From a checkpoint of a small transformer trained on Wikipedia.
Size: width 512, MLP 2048 squared ReLU, vocabulary 32000, 89.5M parameters.
Each number is 500 + 25 x the weight over its row's rms, rounded and kept within 0 to 999. Layers, rows and columns count from 0. Numbers have three digits each. The size before them is the row's rms in percent of the matrix's.

# o: layer 12 attention output (transposed), 512x512, rms 0.14, rows 491-511, columns 448-511
# v: layer 12 attention value, 512x512, rms 0.132, rows 492-511, columns 448-511
# up: layer 12 MLP up, 2048x512, rms 0.131, rows 0-79, columns 448-511
# down: layer 12 MLP down (transposed), 2048x512, rms 0.0921, rows 0-78, columns 448-511
o491 105:505492483470516523493520530534537506495467535484502478498483552529489510510508529542518525474528484523517504487511519532492469490551550471482506526548484543526510450518496505542535480515457445
v492 099:519464490498488503477510491505481513517491456478506497487537508495548585496536464545505494477488505507499495487504487513517535492518488522506436480466531534536532465533504489485491516511497493
o492 101:491467492545441472482484515496494523481461521522490523491468473457508528538503515480451515478479478521538520483468467452509519500509493468480513507497509493550473520486481495439516535540499512
v493 099:504544477510467531508466502502491539503486482494496560522508482481475513548516430474492508497550470474491483485515538497483515484520506497452489498512515509447468521538503543522475464510556429
o493 100:477484514524433548506523507503493522504480509518500504506515496521492497512536476514523478514495507521501532517492548489456538480506493477482498519478490499496495511513521514479478498495479476
v494 101:465477467472523515480460511462488503500513512525504499526487518440527507509513506505492464478501504495481499548471509514484529518552542523522471488477470501471537491501520523527517526548492536
o494 101:528483521521522481567487467503539507506507529516509485509497507529512516496483512493470470479511493529542496543505525468490505473517500491493496567456491490505499515557490538541495530533525500
v495 096:474523506539556514465501518441501477497514479472515499472519480514500530470585540485477533559490519494500521502516474468570510506528492487504459418498526507484502513513455524511520521494440516
o495 100:492515471527500497459512502514522468508505486489550495527500483505512496506538487517517495500493494486483488468520472513482524522503522499510471510471518489468467500515556512451503559446492481
v496 101:477526500470486513495526491513485500499489477497486513516518515477531503502484545502522500477540500456515535499524502511476525473499492465520494480474521505436491500556455452502502476507541460
o496 102:490474486483462555468543520489508482521453482510439498478529502509516511501520486461503454492543527508511500487495523474514529519474524461474511494495462523507480499555513488544510471519539515
v497 098:511493503543474478533467506496490509516484466453522492482457520516521539467501484472487515457514486498501501552519493520533517490513515477547549485475504540526485533506511485484512514532513566
o497 098:514467504532485498497437506485552507482508497495536490514489515534520528530512470470481465465527514486492509525530469521506496488536508488512497541477515496482485495489475516476528542521533537
v498 107:446478453517525521490455504478516480498490495447477496483523495479482503456456485491507475517520510511515525504495451513500477543473501456525545509525533468526512496511507570560473507487425544
o498 106:502530456482552503495476470501490491503494480514530484544535529509538554478496461471480505497519461526523518519510511509488512487444509513537529541529487476485499523534490510545504500510495520
v499 097:560514523500514509502483512492443533479502483505444535523523515468521530459503538547484492482479511555470494477497473505528508515522471443493526531498538495519526522490486504488515519478494537
o499 096:496502484557530509511517544503471513505488490522520492494525529532522492476516517533492525517486493537504510506470466450507514498525529442571521538544526498502559495517521507494549522497469538
v500 101:514471513516489554520469518491510505513478505462525440469496487545529464486498518522530516499511486522530490468530477471545492508511532468543462463501483531520528512519493503511498539466474474
o500 100:502477500478517520480497517517464493477504496519522473508492517535558513500477514500503523513513509555477495502514490493504533530529493476500457518524504488495551485487512498530477549513479508
v501 097:532465526506453495505494495480473489502490532472484496479466515514463497450506512470503508526499471492456508498477495494511476480477542519475463496500445495523570459552495558523509511545489522
o501 097:500497535495475527513502512412524478475469500492477511496532517527496490509479506442492498521457464509484514463509503513496447480545506451518460511477483521493511472555514524519491489535508514
v502 109:551488531471466507498479468491549493480464538588477496484488499513450481501515503532524515484453541503533519456522466466500479498502497483482519507452511524517509519480522511547518490449523553
o502 109:462510511473456470545539519428508473487498497494500491512482510474443493496530499513512514518546521516520544454432456492481516516545514489460489457453507519483510513533460516523469496473550497
v503 098:488484526454569478512441486482513501517538524526470493484504509538514514586502478487486497514527516489539520525478507552486493509512454516515447446485518491465506487509525532492501480542531474
o503 100:482508553506525486440485509497513475483472550527492480522499478455513476533513527535500469479518519496495468459479545512515518480457464508505501462488483517520477494485518500543522512490513514
v504 097:532507539511476444492496504528515468508491505525527468461454496511525480559518529491505528514534525491523557514519555464491513491489509470537535504498461496450499461530485518491532439483465507
o504 100:504523508555489484494523468522497533546479498536482512519490487471498459494519483506484506508481460507473508479515557506501538484505497477482539468503480513518498483523491487549444488521497519
v505 101:497486495501496487507488475506457463513483491481512516479512458497467448473503523466526503502518520500499482539521503518512533556546559545498487509533502453497532480531503503515493524547536473
o505 101:533487536493526493504513524542478508447498461488457495489521538514486479506521558511482513534507515507512511495547515535525520541515497535492507506497462459516517472542508484513518484499488491
v506 097:506522526480500527519504475515494497495476513477478451475490512470483506477504467513500450499466518523520531488478501463556530465541509509535488511525488511503482486526519488508501545522519497
o506 099:502485499493540485495466501508505465504479510499485514497518549469505485477507491507541519472513556503499531495524488520525499510504527522548529520479469487489524502538513477492481513519489539
v507 098:474516489466484503462465471485524502496485494502502494466479501491491530511492558534502490500538489534519463459481541490484480520533472549538504491450470526498486508538489486521513476529525495
o507 101:513444506510504518461494430473481515508458516468480520452473556502508524516500518506506505469509520507523482489502567512454507499515543520468524458449501502549499474492491521535522515530506514
v508 106:499495506505507510526552499478503508491509561466477477506471500508488464470512546509484450509503487477487535541546504497487438475486538500505505437470524502471486521504497465496514515511491530
o508 105:492471455467485496496511536486495496482543477525496490493474472512446507474514477508504503478499506473470486515525546506509425489522508535553507472564487551476478501478488492524528517491533498
v509 103:507505476493538520506514478517482471495521473517506496512478518516491524530486496465481544522493478473501495499541504538515461524508434511463531551517459488496528443496496471515491453538502491
o509 102:505490458481510500503450532502481502509496471510492523486514523462507469521521534486493539525502448499463436540490474548481489509480486494511520559537489466487525482547458501475476496506511509
v510 102:466511488489511467495483518508521487488528497526523503485542487573510531496531478498492486504470457526512476493436503500520498510468508462512477508521532475476511492477521509529495538466462502
o510 103:458572494473511450486493499486503510497502468507469504512507522535522547494519461500528525511498486452517464555523509522542524539481493521551489524501524489488482484453491524511503489500510481
v511 100:449481462514488527519449483507471511474473493520478497500522528500484494530484486509481545500519537485459513469494475519474495503512473510527570497465487484516475511502492514519511470536499493
o511 103:485530489504462560562481502491505542507485500514523510483484545517477476499498484509503516497505494519492507463477519519554509527479471504498551486502509485504501478506494485479505517542504515
up0 105:470504451516513510466477524465455481543498519458515501519481516494509534544500458490513497475534464520443472486499507487509491500489482531533493443473491523503487496489483408492487467496507459
down0 101:503456507492529504508531508490547492491510480492528516476523502520530502487454504489505491490532472499506509518524455508506508518459523531546494464486494475506501490523506420511533503498469505
up1 107:499510462497505532511463483488527485507467497507479482489520495517507496472516529455490546492472526462495492472466504468511486503521519474504490505485519516498532499503513476496498463533501475
down1 105:491485514474483495511474487495494470483532501505472490487488485551516528523545431487469467509488491503426516482459544519484516532516524464480522458503511500519519523506484507481479486534532465
up2 099:505492526503480529493471512549503511501492550519484520488517547510525511499483499504504531488461510498501494538455490469509544456484519495494488497517505500531514471496523530519540504529504555
down2 097:485503489468533478476487490503468502511475515491538454501500488478524521549495489530476573560495493488475474508486469529544482499519482518515462455515476504494487503507532557519528507508485503
up3 097:456499505498551560504528533519457473500492533494539520535463526471521529542505523502515507527492487440550483488478492506467447513485516473517503496546483486496550508496517472520550494537500523
down3 098:471531524552463489520453488524477455553552485494482516450462460494471506499509513504529514516510518485488448483505465533529499511544502487486517482517526494481507475504497454518494516491471545
up4 088:537494497466561478469502501525469469457523507539520484510521531502480509488520453518480492534534476515500472481499514540500479496514514508527519494500471509510541516479524470530538516532482469
down4 093:460527510523469542499505477466518508473491524461471502501462499524508518532486504475471508512460501459453498493514482489521513518561491501522493476460522508459472494501505477519535507476493521
up5 091:511477492505504491488530459474492460513502495542502498475513495501510489542555491503463472498479524491489459525502477481508520513521483499526488489508508497472500514535491496519472485484528506
down5 101:496531467463457515485489568486502547463502474513525485474492532505491500540482477505491482497483507531488504485487497500491483460488479497492504485529477507455489486493438530502504514487518505
up6 095:500488437574518464522495505460507531497502526510535527484536494460537465491523494460446540518439519510475461488546479530518430542493486501481504495461467508480527488498497498516457573500474516
down6 097:520502470511506497510455507464518494486521479512546517516523490504492480500507429479486523486525468498496466488469497523527489486494448510525488515499461490490522515489529515476542524502532505
up7 095:503523477502472518480523496480461527486524528523512566436517504498487469468502467474515477506473500510531493530488525545537525504480557504466493504500519499515488511432489446526480517532530450
down7 101:453519501469513493503466456525523444484469509485489514508501457505529507482502455494506528497523501497509492464528528497493516491458506506519495510524501517511519500496470503492459489495519479
up8 103:478526463537483517478489475484484557490535514412509520503491554471500490500517489518483488518481490486532505464489522518503496462494495557500524474466539511523490521520495478485539477499510521
down8 101:504547514474504487501498456474522483488526526502447497473527561495515543516511515520480497516477527527491474500493490468496528480514495520500489495474483504516525506478545514471492515473501454
up9 103:529485515515505512533471519485490485521516493455552514497542524455499517525557512466522471464521526480493567519486492486512538488506550492512484461452502465471498482470468464460501516542485509
down9 104:509454533495502494536511539455467515553514515485488478451493489499461463510520446475477532451509516511503517495516474478476508454513479509474480500482495480526460514520532494485516478531512484
up10 093:532474501497502472531499487502480507539507520549495510493511465516490450518497514520497515496537510522520473508532483500508500546482476502517514501516541507513513516502512489505424465511483495
down10 096:531485502512467492442533453506528537511500490514522473502521509507537511489508543481498508468499489518530511457502477482528529525490510479465524492495499505474516510547490499509512563519510488
up11 097:537517511483508489509500514491510482532520492546530475472461527469486498481482485470530495536501527488542502479482524504495542492485495479487493509482482520519499457484544486527520545524530505
down11 100:488504487474520545521452526479557490499451521452450523476481476467511513440514488460515469536470487530561495497509452476498504518518568477474498503534476518475504502520480494498518500506570470
up12 093:530509460500517489481503498541470465523501536521518513512474518504509522467502497525482465508460485504512501507512541491431529495500533458488507474476473520505496480464487525516473534512494492
down12 100:495500491499518479520502500458500510461470464499508496554506483486530505501507531531497531481506438501496479500508511475461490540499469465469486511544507490494513489509487498466490497492500488
up13 102:489483505512520525532493521464475510506486530502467501494473463473464466503533516495528490528515497479468512488516482491475515504474527472533523457499480473524518453497489504512515478529501511
down13 107:534471516529446508533498480491528502506487518538498456448499496481501458474514517535482506504472473508513528531540527466490536520507508537538508501485506483451524466498540473515518515530514505
up14 101:505517509531494534504555520493521489480506432487435512503528533502439510540526510512468532488450477462482476478488439489465500486462478505529485480464518511534505508492518488531525504460480464
down14 106:492503493498452518511511562474475494492543505483452542451501544503509461490480527514462502489504468562496510480516525486453501474513508483519469516477494519508506480495530480541478505476485486
up15 097:481504509424540504521517535489508472549485445523472525464494520466486464486498445448528473509448501504519491520520510523488488471517483454495458494516512472520519511491466524493495488457526494
down15 101:533524489514504494513475495519525506471478507481504485464508485460505507487518533486525526485512462480508498475488504476519494492493495549508477518493507457476475567521471479538486491458518528
up16 106:501501516479498507488488498508474488572489517503473534480480480531534540528505480504516462559542479516531490496505461555476484502498509474543489522483539481494512492488500513504486450474530488
down16 106:465488461556498485520521495515499520540451551528461557487500514483501527496537516502541521479480513473511532492504473521515524504494517487498515494532561554527486502552528495513489475512483490
up17 103:521525467472544534492512488507468486497454523441547498511549494523542535581497488530536506511502532483507489517485508504503533518454516483524519533470523479471478476527493489487501522474517483
down17 099:485486513479509457510529465502480529473492547441509515491496485411504518509490458499487511474492480487496497504502532499491504488479534456475468541532474499516492531485526492466485486531514526
up18 103:522507514506494511497445524539505475495539498470543494505522493504510527521495509512514507457505502517452507510481483487445486474478520495510503521517529464530484500505454457479463477540487518
down18 102:547518500503508448526521524536503471460515457510518540489518520485437503480457497486478485518454513470502503502484494496525506457482514483508500462517491515480502458508523523488479499513500492
up19 101:487514483480518466513553526498492496514490497507486464522477550513474496496557528474460485492493474525510464468514548525462530510494498541512505476514487488473504528495502473503511556500489469
down19 098:473496486485497507470516525485550464491513520522506540529506515493494487499513549469475476482506490502486529480465528514506513508522508499457490500514474496474513521489528481539476548494484498
up20 103:481435487489532506497521488518484469494511486533506492500531529473484540517468496559489543581538500474514497509468497494483542513514492490464465498462554501513512505497529542465528459492527493
down20 101:491523467544488477478502482466493526547509518479478554498531486521499537514502481508484469498464503513518486482506474472509522499533516459499521508517494517503498506486529556522455524483520504
up21 102:504509510500509444549484484518525503504498473540516484502504530462472516510480483520529502555480510504468492475512526522513494525510501522459493512498501506494475524455518495510482525494520465
down21 099:482500462514418481493490512508477547580515528516482504452503495493530529506519498461531522517454517504446502499472468473493505509487500475516449487503525483469544504512481516509502513503524541
up22 087:502501502492492508452490483533465470521467471526504505467475515518494519495493479498483518549560535503507532509503530504464535488494457488487489532533539529508485490462492506511503537503484509
down22 088:517523472480518502474499514550469484497505506537516458531508515523482491549521461509538497465521486505493454537497509495482507512486513468483495539510495483481487534493527501472527486513501489
up23 097:513521504475512478480493480494516502507513514534520537457528512495545531474484483470517511476491489508483489491495475523505521488482528490524508516485522500510508520463513532545496510483493523
down23 097:473469531507506507495509511469407488498484475509557499494479490505530498487469519531479474491512482492539444504466509484491487487532499505509536516482490518463480496536497488504482545460501506
up24 092:519496504482476522516494474478526515527528480507493489494510459509453474463498515482511471479484473479485491488452539497502479513502516514491498510476505514437515531525515482495482511468472521
down24 103:523453462492485461495483483509483507481452517503496536517474522472482503511462458474517516494532488499503525464512472515492460548480477499511490488510505533525468498480532495485505474484494486
up25 106:460562479486524508567489514540491504518522501491501460524503543529505500499534480512477523501463511500473500503507479463465471460491542461466446528525528496464504471516467506482503488450532501
down25 099:508501492547470480521464460506483493535504494478495480495487493502540530569509501532504522500543518473476503463520482508527486470520521474474461518538491505506509540510496519496508520531519496
up26 091:515503493476472500507473493534455463513461494482508511488472493516481477510484471501505510492525494506529518535475481450514509518513528476521477484539503526500463498506466549495466474518475524
down26 097:513487538488533496478542508482513537504517494505490564480491510503493509501546482518513510470463524514551506492536462492473488470456483529492500466496543538482460540485512519521528477484510491
up27 095:476518472486544471480523540478476507472524515467488519502506465512508441455524531490480479516497476516494471511511510459508526531459469457502481532492500513492504507494489491541535536504556498
down27 096:501516503496519455484509485469485541459490451505472468511500474518477510457485520488501473523484490474497508473489473494502506548498487494485512523518505550523450526481459576492497464485576508
up28 099:479502508494500478483505496494534544450512488486537481502504510487495495489493479486534499448530500444482485515495464476501469441529494468473502473507511417521497537459492497507505535522472470
down28 102:482553497484513519479492517507435480500505548515478543537509488552514509500487525485486506516494507474487493500487520543516519511508546461498550514502478506511474513523520521530533500477473480
up29 095:491499500459449492479504489551511500462482501502499506481458523451512490549534529467494527504466505519491476512522500504538465498522495536528479447490534499488502467503544498542488511468487497
down29 096:463483535476491542478510513493458466478504515479480477525504509529505554506448543517474487556524538507466508490457505524513505498478525557535491468493526514478496494482475528488507495485457482
up30 108:509464445532484453521514485513462478551538521493501516487502562491472467520533532500490504482492516489473500499481535513539507522518490522545532503511575492484491503520512489505497487532493571
down30 099:494512491495494502462531472498473509518504517512539510479518479490520499506524516503491511432512485518489506485459499498516491518485508492549500530488498516520491528473452478493485507524484522
up31 098:451539502487550526493500501482455511489493482501519498481500471515526528467481492494506528528531493495520508462524455495504516470502505444478478517495465546511527509450456476494492475512521487
down31 101:467541513505501468504537473483496514519503478508510487500488495506495498496525524507497507446562515526496505475525515502500462479450492485517508495482506516503557498513526516509503484512499472
up32 096:500449505515554503456506498565500483484496484478503457519457460460508469488465500547477512500488518490557448488499538504463485517481518496505523516502489485457562521539470518541487500492515528
down32 100:508520495486473491472542494542523464480477494505498534507507493499496541480487525487513554536521548521466506485519512448536490488499513492515487509506531467507516494540480509529507442488530518
up33 103:522522531512498510560479482540524492508473476490482524541544526493473497496464514488456442543482500454526480507503478465479469488533524517488464453484478534497504460546481503486547513515503486
down33 105:518485471458471521535512491505491527472513506451511478472547495497471475507551494517506524467525534459470487526523462526502482529499483515498488498491485490534495501570525531511525462504503510
up34 097:530507537521529535504503490483536521519509480505440489515511468497550541533488466488528499486499477521487521518469467540514452511510503493512530490481507480530486526512512467508481474500527492
down34 102:555520489498496507535509502515490523495460536468515467506526492489500440523497480486503482560463529498542456516514496490510465522477494493504488525494481507505513536528495528504475509503520511
up35 101:525493504493513510501447543484507518500531496506522524552543498464498487485493445459539502514511517498471480499510483463541545511481509480471522485503508517519483508520518553468491514481541492
down35 102:532517489537480484485506524479522508521506505535537475472516497487460479495501514530470511455523509529512491474547494496508497461515479511522517461487496510483501459519513534515543512472492486
up36 092:476539520518501492491496493526523510522506467496464455485512502513491512481493471532489483499501504497495539519489475486481502498529455523510489509511498463470506483535526506482486520516504510
down36 095:510499499482476514512466495493491509498464521506540516449511514479552490537513497491517511499500513515522532507536464473471523470494539511519480465501476504507467489589470495521449495484491502
up37 103:519501512486530470504484506522462537491512490486516486509496502510539545480489550470529520506510506482526510523513493490503526506519529514475522471479493474511477560530492523521524514572505473
down37 103:490515458492544480518506521542490508504488488515512475490487448469524509548464494484506486482509513462479496492503510504511480483509497508526517498537459513492534517543510479497540556496474473
up38 095:509484502542511557483443457524481490510517506502529466516504552457468506504478528543472497528524506482504524519490494499489508494489547537483508516527504514464497488505432499506472473545521497
down38 099:507508485504492490453523523506515450484519525437461479517459556491480497516509484535506536523539497454485512497487480519495496499469489498507509509472525517552509542474497480493474532508473532
up39 100:487471529532488513489503488506465523467488437480477497489501485521548494473467489477528495521508501495517503530450507515497524536515498483495507520472504522503490519510503499496508515493466513
down39 098:514532515530506569455510481480510502513484470508493460486517449504502536501484531554507521492436477469459490499485507496515470507502537477487493494498497458565471535517528483509553501459535490
up40 096:466519504539439487463459481511492472468509504518504522439487525499447528494505519456455513507542543481523485529495472490540504480535518495512480484541531490501472536502505579532452522503484490
down40 095:556497525461513495536517488498448498490542516474524496498544481476486454515467530497526495511486486470505518515444492525535465526491516490460461480516521464530500491496510493531531514472461461
up41 102:510544507494518509464520511469492508463500511476476531490536504458476513502499507475501439466485533503456508474469484505567500514476461534500499523466538519471504487531546422502467524524503492
down41 107:503538515531481496509519523560468520508510496507463526486504519462507495512499494538547483448522467543486482559472481483499466471524501469496432482500534498509510515465512426499505500544484528
up42 099:513532461470468521481524503518522487534465513495438530531493511502485500519485481509489480490455521537485516459472516450487508528500520403456488511467531503505470479520526527498526495508471470
down42 102:541510497513486439506499501465487476497477507470504515500482517482499500492510515471513478445513483535521511503464521493541429503514502500508523489504431515501496527497497535469489484477504526
up43 095:498541497528477478501520492481498504482539481497509448523516452518507500529488438532496515498487501493495509532515562517500456513507486486439491487502498446482519451544470498494484495527567514
down43 098:494505482549536520505510497534507501509538507534541516537495512470464512479492515519529491458519484505527489537505505510532461510470486498492538537476520510460534508536506511496478501536503490
up44 105:518482487500455481495492500482532480512514476518486475496481483515518541491510490491533543511545499458459494538496552532543542515465481460512480487494507537509460493475493544487492511478551492
down44 104:505449519503500488497480499515511517501478502436471517458485487474489510473452484464513502507501495467480492486524488476488516483458526501474510515522427530522510515465531442472515505528484500
up45 101:494498503450517494495449469507498493492442451499535542497492515497489484467522494508535516437514486509467485489480488504540499480492497500523478512520500527513503470471514483495475499486504515
down45 096:519513499515463515502445515516521537498482494474508446485498502499454531532507467510517507488522494501470545526506523505499461544529526506494495492490511529506510476473526472536502499555499489
up46 101:516544531485510470498519527495484522533547472517527501490463521481468513526476490479504484504482493507477515525532485502486496497501492498531511479522521520553527464505517555527517477487484505
down46 100:464493434518521488520477455516501527543463496517506483479488510518508547525514500475512480454509498478493517492545497488488551517507520491505493495539515499492513507492512503466487526514486510
up47 098:531514510480500533523484496535466492523487511555479502498516518503504519465545509510489493510461470522493489471557480512523482495491516473524486449486439483527531516523496502493485482479471497
down47 100:492542529485525498457509506510526520524500483497530491493521490496565547516495523445528524449502534518513482482506478478473470511511492525503496479471497476488503484472506492467505523453517490
up48 100:509508482512508507461535559559469483480494486536509450489483507513507493509488512516517531493498476529490473498522527467515468534464514502517527509513516454517526528499519508501473474444509516
down48 103:491541504507519467504505486519514469517519537525499500490506503496457528503513506524495538549538514519510473517523514455473481546504483501486499503464484517571482535501505461465482529489470524
up49 096:492490496507529561521482505518450516512520478487500511547487501495482468495520471475484514505526502503521516486496577496493517430477499521494487512541492488536468467496530564526491541516437509
down49 101:513534449519485475499489475469483514460517537480500506529479515518510505542463494488560503550503511502482517518502468518495477504490493477479500493466494505485495496539504519475492484522539524
up50 097:472486504518506529491530540504499482491523502507485544513487494474504469504519507470492499473513515521506486491525491508551503521519524453466508488547500523542520490518481535506489514484472543
down50 097:517485489530499505474491493527456518466493506469475479529471495545528480464483534484496510512519462517504490485500486484478486523509507487464515497506496499480483501490496523486474505495504540
up51 102:489516470498490503466494529513519462562520503516492500482498539510477488514519456553508495464538446468483472505528523491514479457500476514508490464503502499517531502519492482519522482500483496
down51 101:482454507526501492488489542528528487499479506523514494512460534499480463486514493527514534445514506511551473501538538488547471489487454476494508485518484530485468535487455554515473487487470482
up52 101:548498516488529483481505481539528516525490499530526465469484512523493481466487478552473496505483546559493546522496528489484495509480530520460469471501493544440478476487529511479520473473529507
down52 100:540562552502474481453534537506540472495530491493471490466517448521469466504472520518510502515497475542479505508502521513447488524486503470492509500497499525490471506501468483523517493518529507
up53 096:535504522508503525495493487527453508470502496492477482505551516482492490486516473503513488502507499493493532499500480519495467444502492551507500486496495465498521495488511531496512478519505521
down53 101:488496503500467479471486509468470514535458475498554440492517466485489496498467479496463540497467510469503501475521542485508556495477515520512526535480524569482497487516503461512475501535482517
up54 106:526523462475533471471507490462474484511538461496496487523524540513498557470493527551495486480512488500541495530454486501510514563507499482518505521466484495544489504550537505500473488482517531
down54 100:526477478495499521493470541527498501471465514490445524489523488534478534463479520525499486482446503525462472511483469495474507490437511456483516555511497561479495489501493559506538518479484516
up55 100:483480465515498507529468459496520509567487498513515445498508475456477549482488453489499508541509468522539521529505505516489483487493550512465530481477471538494490496496470493527519531478528500
down55 099:510494512483518499506486518498513476496527450464541492538499481512515512496501509481510492508494467458519507534472506503499530525531511504547454443459544485519450471510478519489483472522465445
up56 096:519520475528496483532497493512501463491500494473497479530505519480476492533513466498486553495530498534488490521477544469463516488497490506509501470532520496511463501556479531567487488512453539
down56 100:536566500475486502500473491488489524517501519504561524527526536461497492524540536548507499514544483502493500505468523473521487525470454550529512519456488499498496491510539512473520490456482507
up57 100:470469535461502545530519528511521483474436492523519506558510530510506518486500466529511528504485508536488481488531504493494518502474485518498502474506533490516523509501464483528526491574503489
down57 099:501462520470487518549486516482539475443499480513448545449458471506524516529496509501496506492531520494559525481492500475486534467468547491461529483504557528491501457496501519498502477477520470
up58 099:532511477489472500528469494536510459495503468546508499521519504544490492486526451462515530493512493513516482514492506487548511533481501559485481486516487495515514528467502476495512530513496517
down58 102:476488494519492474495462482494508547511486513508478504496475500515510514513489532472489496475496526543518508492505487499495478538495499478504487513524494497516480526501472509525510444523522518
up59 097:501550494511580491546484451530519511538534465506507483507504546521502471488478451489515524494444493503493523518487511487467566496491486487497474479512492489507514454493497493498499501451459446
down59 100:524505491518485496502444488470520519467487487547514514457493511474527522509530524484519465524503490517523525488537498462509476522509503506505458471484526489487522501527491498542477494472488475
up60 098:536472516449515518499473455523556476478486481534545524525527478531495503509457504509484515468508487538464477484479513470493554497525472531490482485492514500449489493459504510527478500496457513
down60 100:522527476483494529493471498544475443531451519498485466471523437491460500533472466515499516482483478518478454467473490488544490518464459500518481527525500486506493503478515493478481509499473479
up61 097:527569523494516500466495463491493512537491508521500538536463499529541490476496498530472452518517492516506522520527508533446497479526515476505520496520535544534489463516489524505511475522475499
down61 096:533556483493484537484495485509510465459486464505498490505483467500479512512480522505509484529479501513488544528473476495490516530519469516475537489504501546496499487466517538511458505513469500
up62 100:467488503496464540485455477514482494472478485488467514515459559525486498476520457469477491530490506509470507496515519472553465486535467493497516510468470510502490438487463475498466512517546492
down62 104:529470516482497539528464516497489506529472503504522509521502506475519541505490524527520506514513527512487499499568514471544466502536484510507492449499496490503529462536422492516496491457482539
up63 091:524483468464459538488532469529489487477457504479525479519521560512506497459507486527546507461539519550498499493468535533516526535487487460486510491520505510500501504528503432493470508502519519
down63 097:513501526506465498513504503507465544460475514537500459534543497446496480482494556500476497501516537463495460532508504520530506510457481495522502509487471537479501512483527489475500467509488505
up64 103:502469482473506479502516428515524508472470501492508524540519485527468480443512469488485513469479493497465535530510463466507487503525465518479463500535475471489477500512495489495473520506477487
down64 104:482493488507462503494496508480526499473439502498473495503491499511473512470475522527540498501535513486504544452493522516534468495501512529481509555510463504484484531509525497501492564529542414
up65 108:471494500488473499499565509496511517484544512495504466529499507506519550504456506511496521515494492540480520510510491456522491505481505480476464500479455471542518485511512496528505514428526506
down65 100:499481453455486479501542519498512535507482502526528485531509482519520480505560525514491533520525468484519466511488525485489499554516476518540504441454512471527516516497511465511547478530507463
up66 088:476479486556505471513499569489527556507473488491483524503469510525485486500506490520531495487554508518496512448519527534495501452480477480529499499469512513465485530492474496481525468526472509
down66 092:514513503491506521501519487486486527513470521494513491539489525500513504517510506471508551547505494524505472497515503482492501478466507515489527486459447525509490491498513481523520513474541465
up67 091:491512513496497516559456514513504509533488484487539464503510508477512562488497483479510508430495480477528454515494518533503504475472481478507499506499497500509492505522484506524511498508487497
down67 092:490471459510497506454486521516534490503510529499425509513483459478568456498509528475577517483495535494469492516497529511499542485517497521491465478508549503517478494538492490517532516466491474
up68 105:508511494483537474537520497483516483505487513530504500502511495501492502510533505526503510484543500498510553518509440511496527464509558536488487454492511503467518526521546491501489484514489521
down68 101:491515491496498464546510518493538445488512456493473467466502496504500485483502527512525532471524507474503489501517477521474502508513518548506506508456493499502455505517514519486524482501493515
up69 101:477507499483465530523496491471492517501495482512472493478496520510498491468505498471480492494514459512461524480492556576488497477495481488501464484548498539506467527509583471492518496508509527
down69 100:498486482489494480509531528478508519457497460475467510528496527515497453491486524523486509523486493497495481475514489500477522554473488536469525488536548509540530519507541528525487491489550498
up70 104:474480502506484468536461513486474499478484487526491508513478467486491513479520488485519538504473529452482507520523523512462525522508508467527493464497526500518485508455477487459501492522505538
down70 106:487509543531469544467491529488494457516541501478535486481489546540493509482474483503465505476472510493506499465510512494546514502519508497496491495479495453478491499485489533522453515477513491
up71 103:470521469489552508527488508499485484509529509506512545501477489457494531510491552510478496510503511481469502561502538498522482552519514515483483472534562499506512493574517506505496527453481481
down71 099:478460482508517509557471500549454486496520537512529529502510532468521512529458509497517511483490520457483517522502495506506529489490511472519431467501538532541480495547505453528521498471500450
up72 097:478478496456528511517496486500510526509518461545524507503504497458494513532527443501526465516470508462517503505507505497516536480484505513507499490491534519542488512490503482501479454483459489
down72 091:525483514533543505535483479529497528499495482476448523497519508489442536458486497485514489509485473540490472484505517482453482521516528441442488527525521511481517501459506504474518450528489539
up73 100:546541452518493494475509472550493508486533499547480434503497490497536451477495471445473491540521492491493495545476462504519500472495481498505508486518545528502465455473524493535545472474510510
down73 101:499484510523514522511488548477527491501453499499522473511506481544500512512515491510472513491480556499500464500516482507472482525486535533482514453513533506537489514500493489515524504524474509
up74 101:497489494475515499482503494504474556506533508520501485519519490496481528460457432497516472483520505527517470545479476536533537475513488496536451505505500482491500512538551517514501500505491508
down74 103:481499476517475460538458488466522476497520484578485481495546483502549480506508528543508477505507486503499471494517446489508524503480541490445493512479525515541530482527535509502530505463532561
up75 101:555517494498492499494525492508490484481501454449484522485480445502488495503520530451520485567469487526537530505495537527504517497559498480498496479466516472479520517514492533513531498474473504
down75 100:485536524490464470501481481555482526444499511498492471462522493520480522494482493475481532545487505517528491511543523505492478533502461487570502497520516528485518495488480531485528504550478523
up76 104:540487521471545496551492548443507504486488500557492517461500507467449529503496511511479505481522532484532459487461507463484499531537512550515526516481521544481523548496464502547521514516494471
down76 101:539509457514482479472506500491501529522529483492521507516526503491483506533539533471534488485484528507516415500517500476527464479456546478509513500536510504455462518515497455533501496495466517
up77 101:553513552555529505516494486461505489525525483490503493515479520503493504522473486520490470549520503507488556503487490492440499529509408489467515520489515514520534470518480480516501547517579485
down77 099:517507487505529539528526531485498493486541499490522523485496486492514512491495512480462552474469487507465464490499493521484510537531497509502517542526490507476524530481480469476528494509534527
up78 093:514498500489493516466518465567496488526485455482535529487500537508500515464551522504457511530489510494492505499459507503542500475497493527476528482506497489508508527500498520466511507515513524
down78 098:503479533498487539485508473518487472522480513512487540481474488495509447458503500545529494494551508498512487493471491506504500519507511521502444497501508518527525494508496487500519471514526472
up79 096:472506501466530477471500485508507498478458431502512528535512473471475515494504517454513516480488519451518499514447510511516491561464501529462508526489501500491533530528499508536506496498487496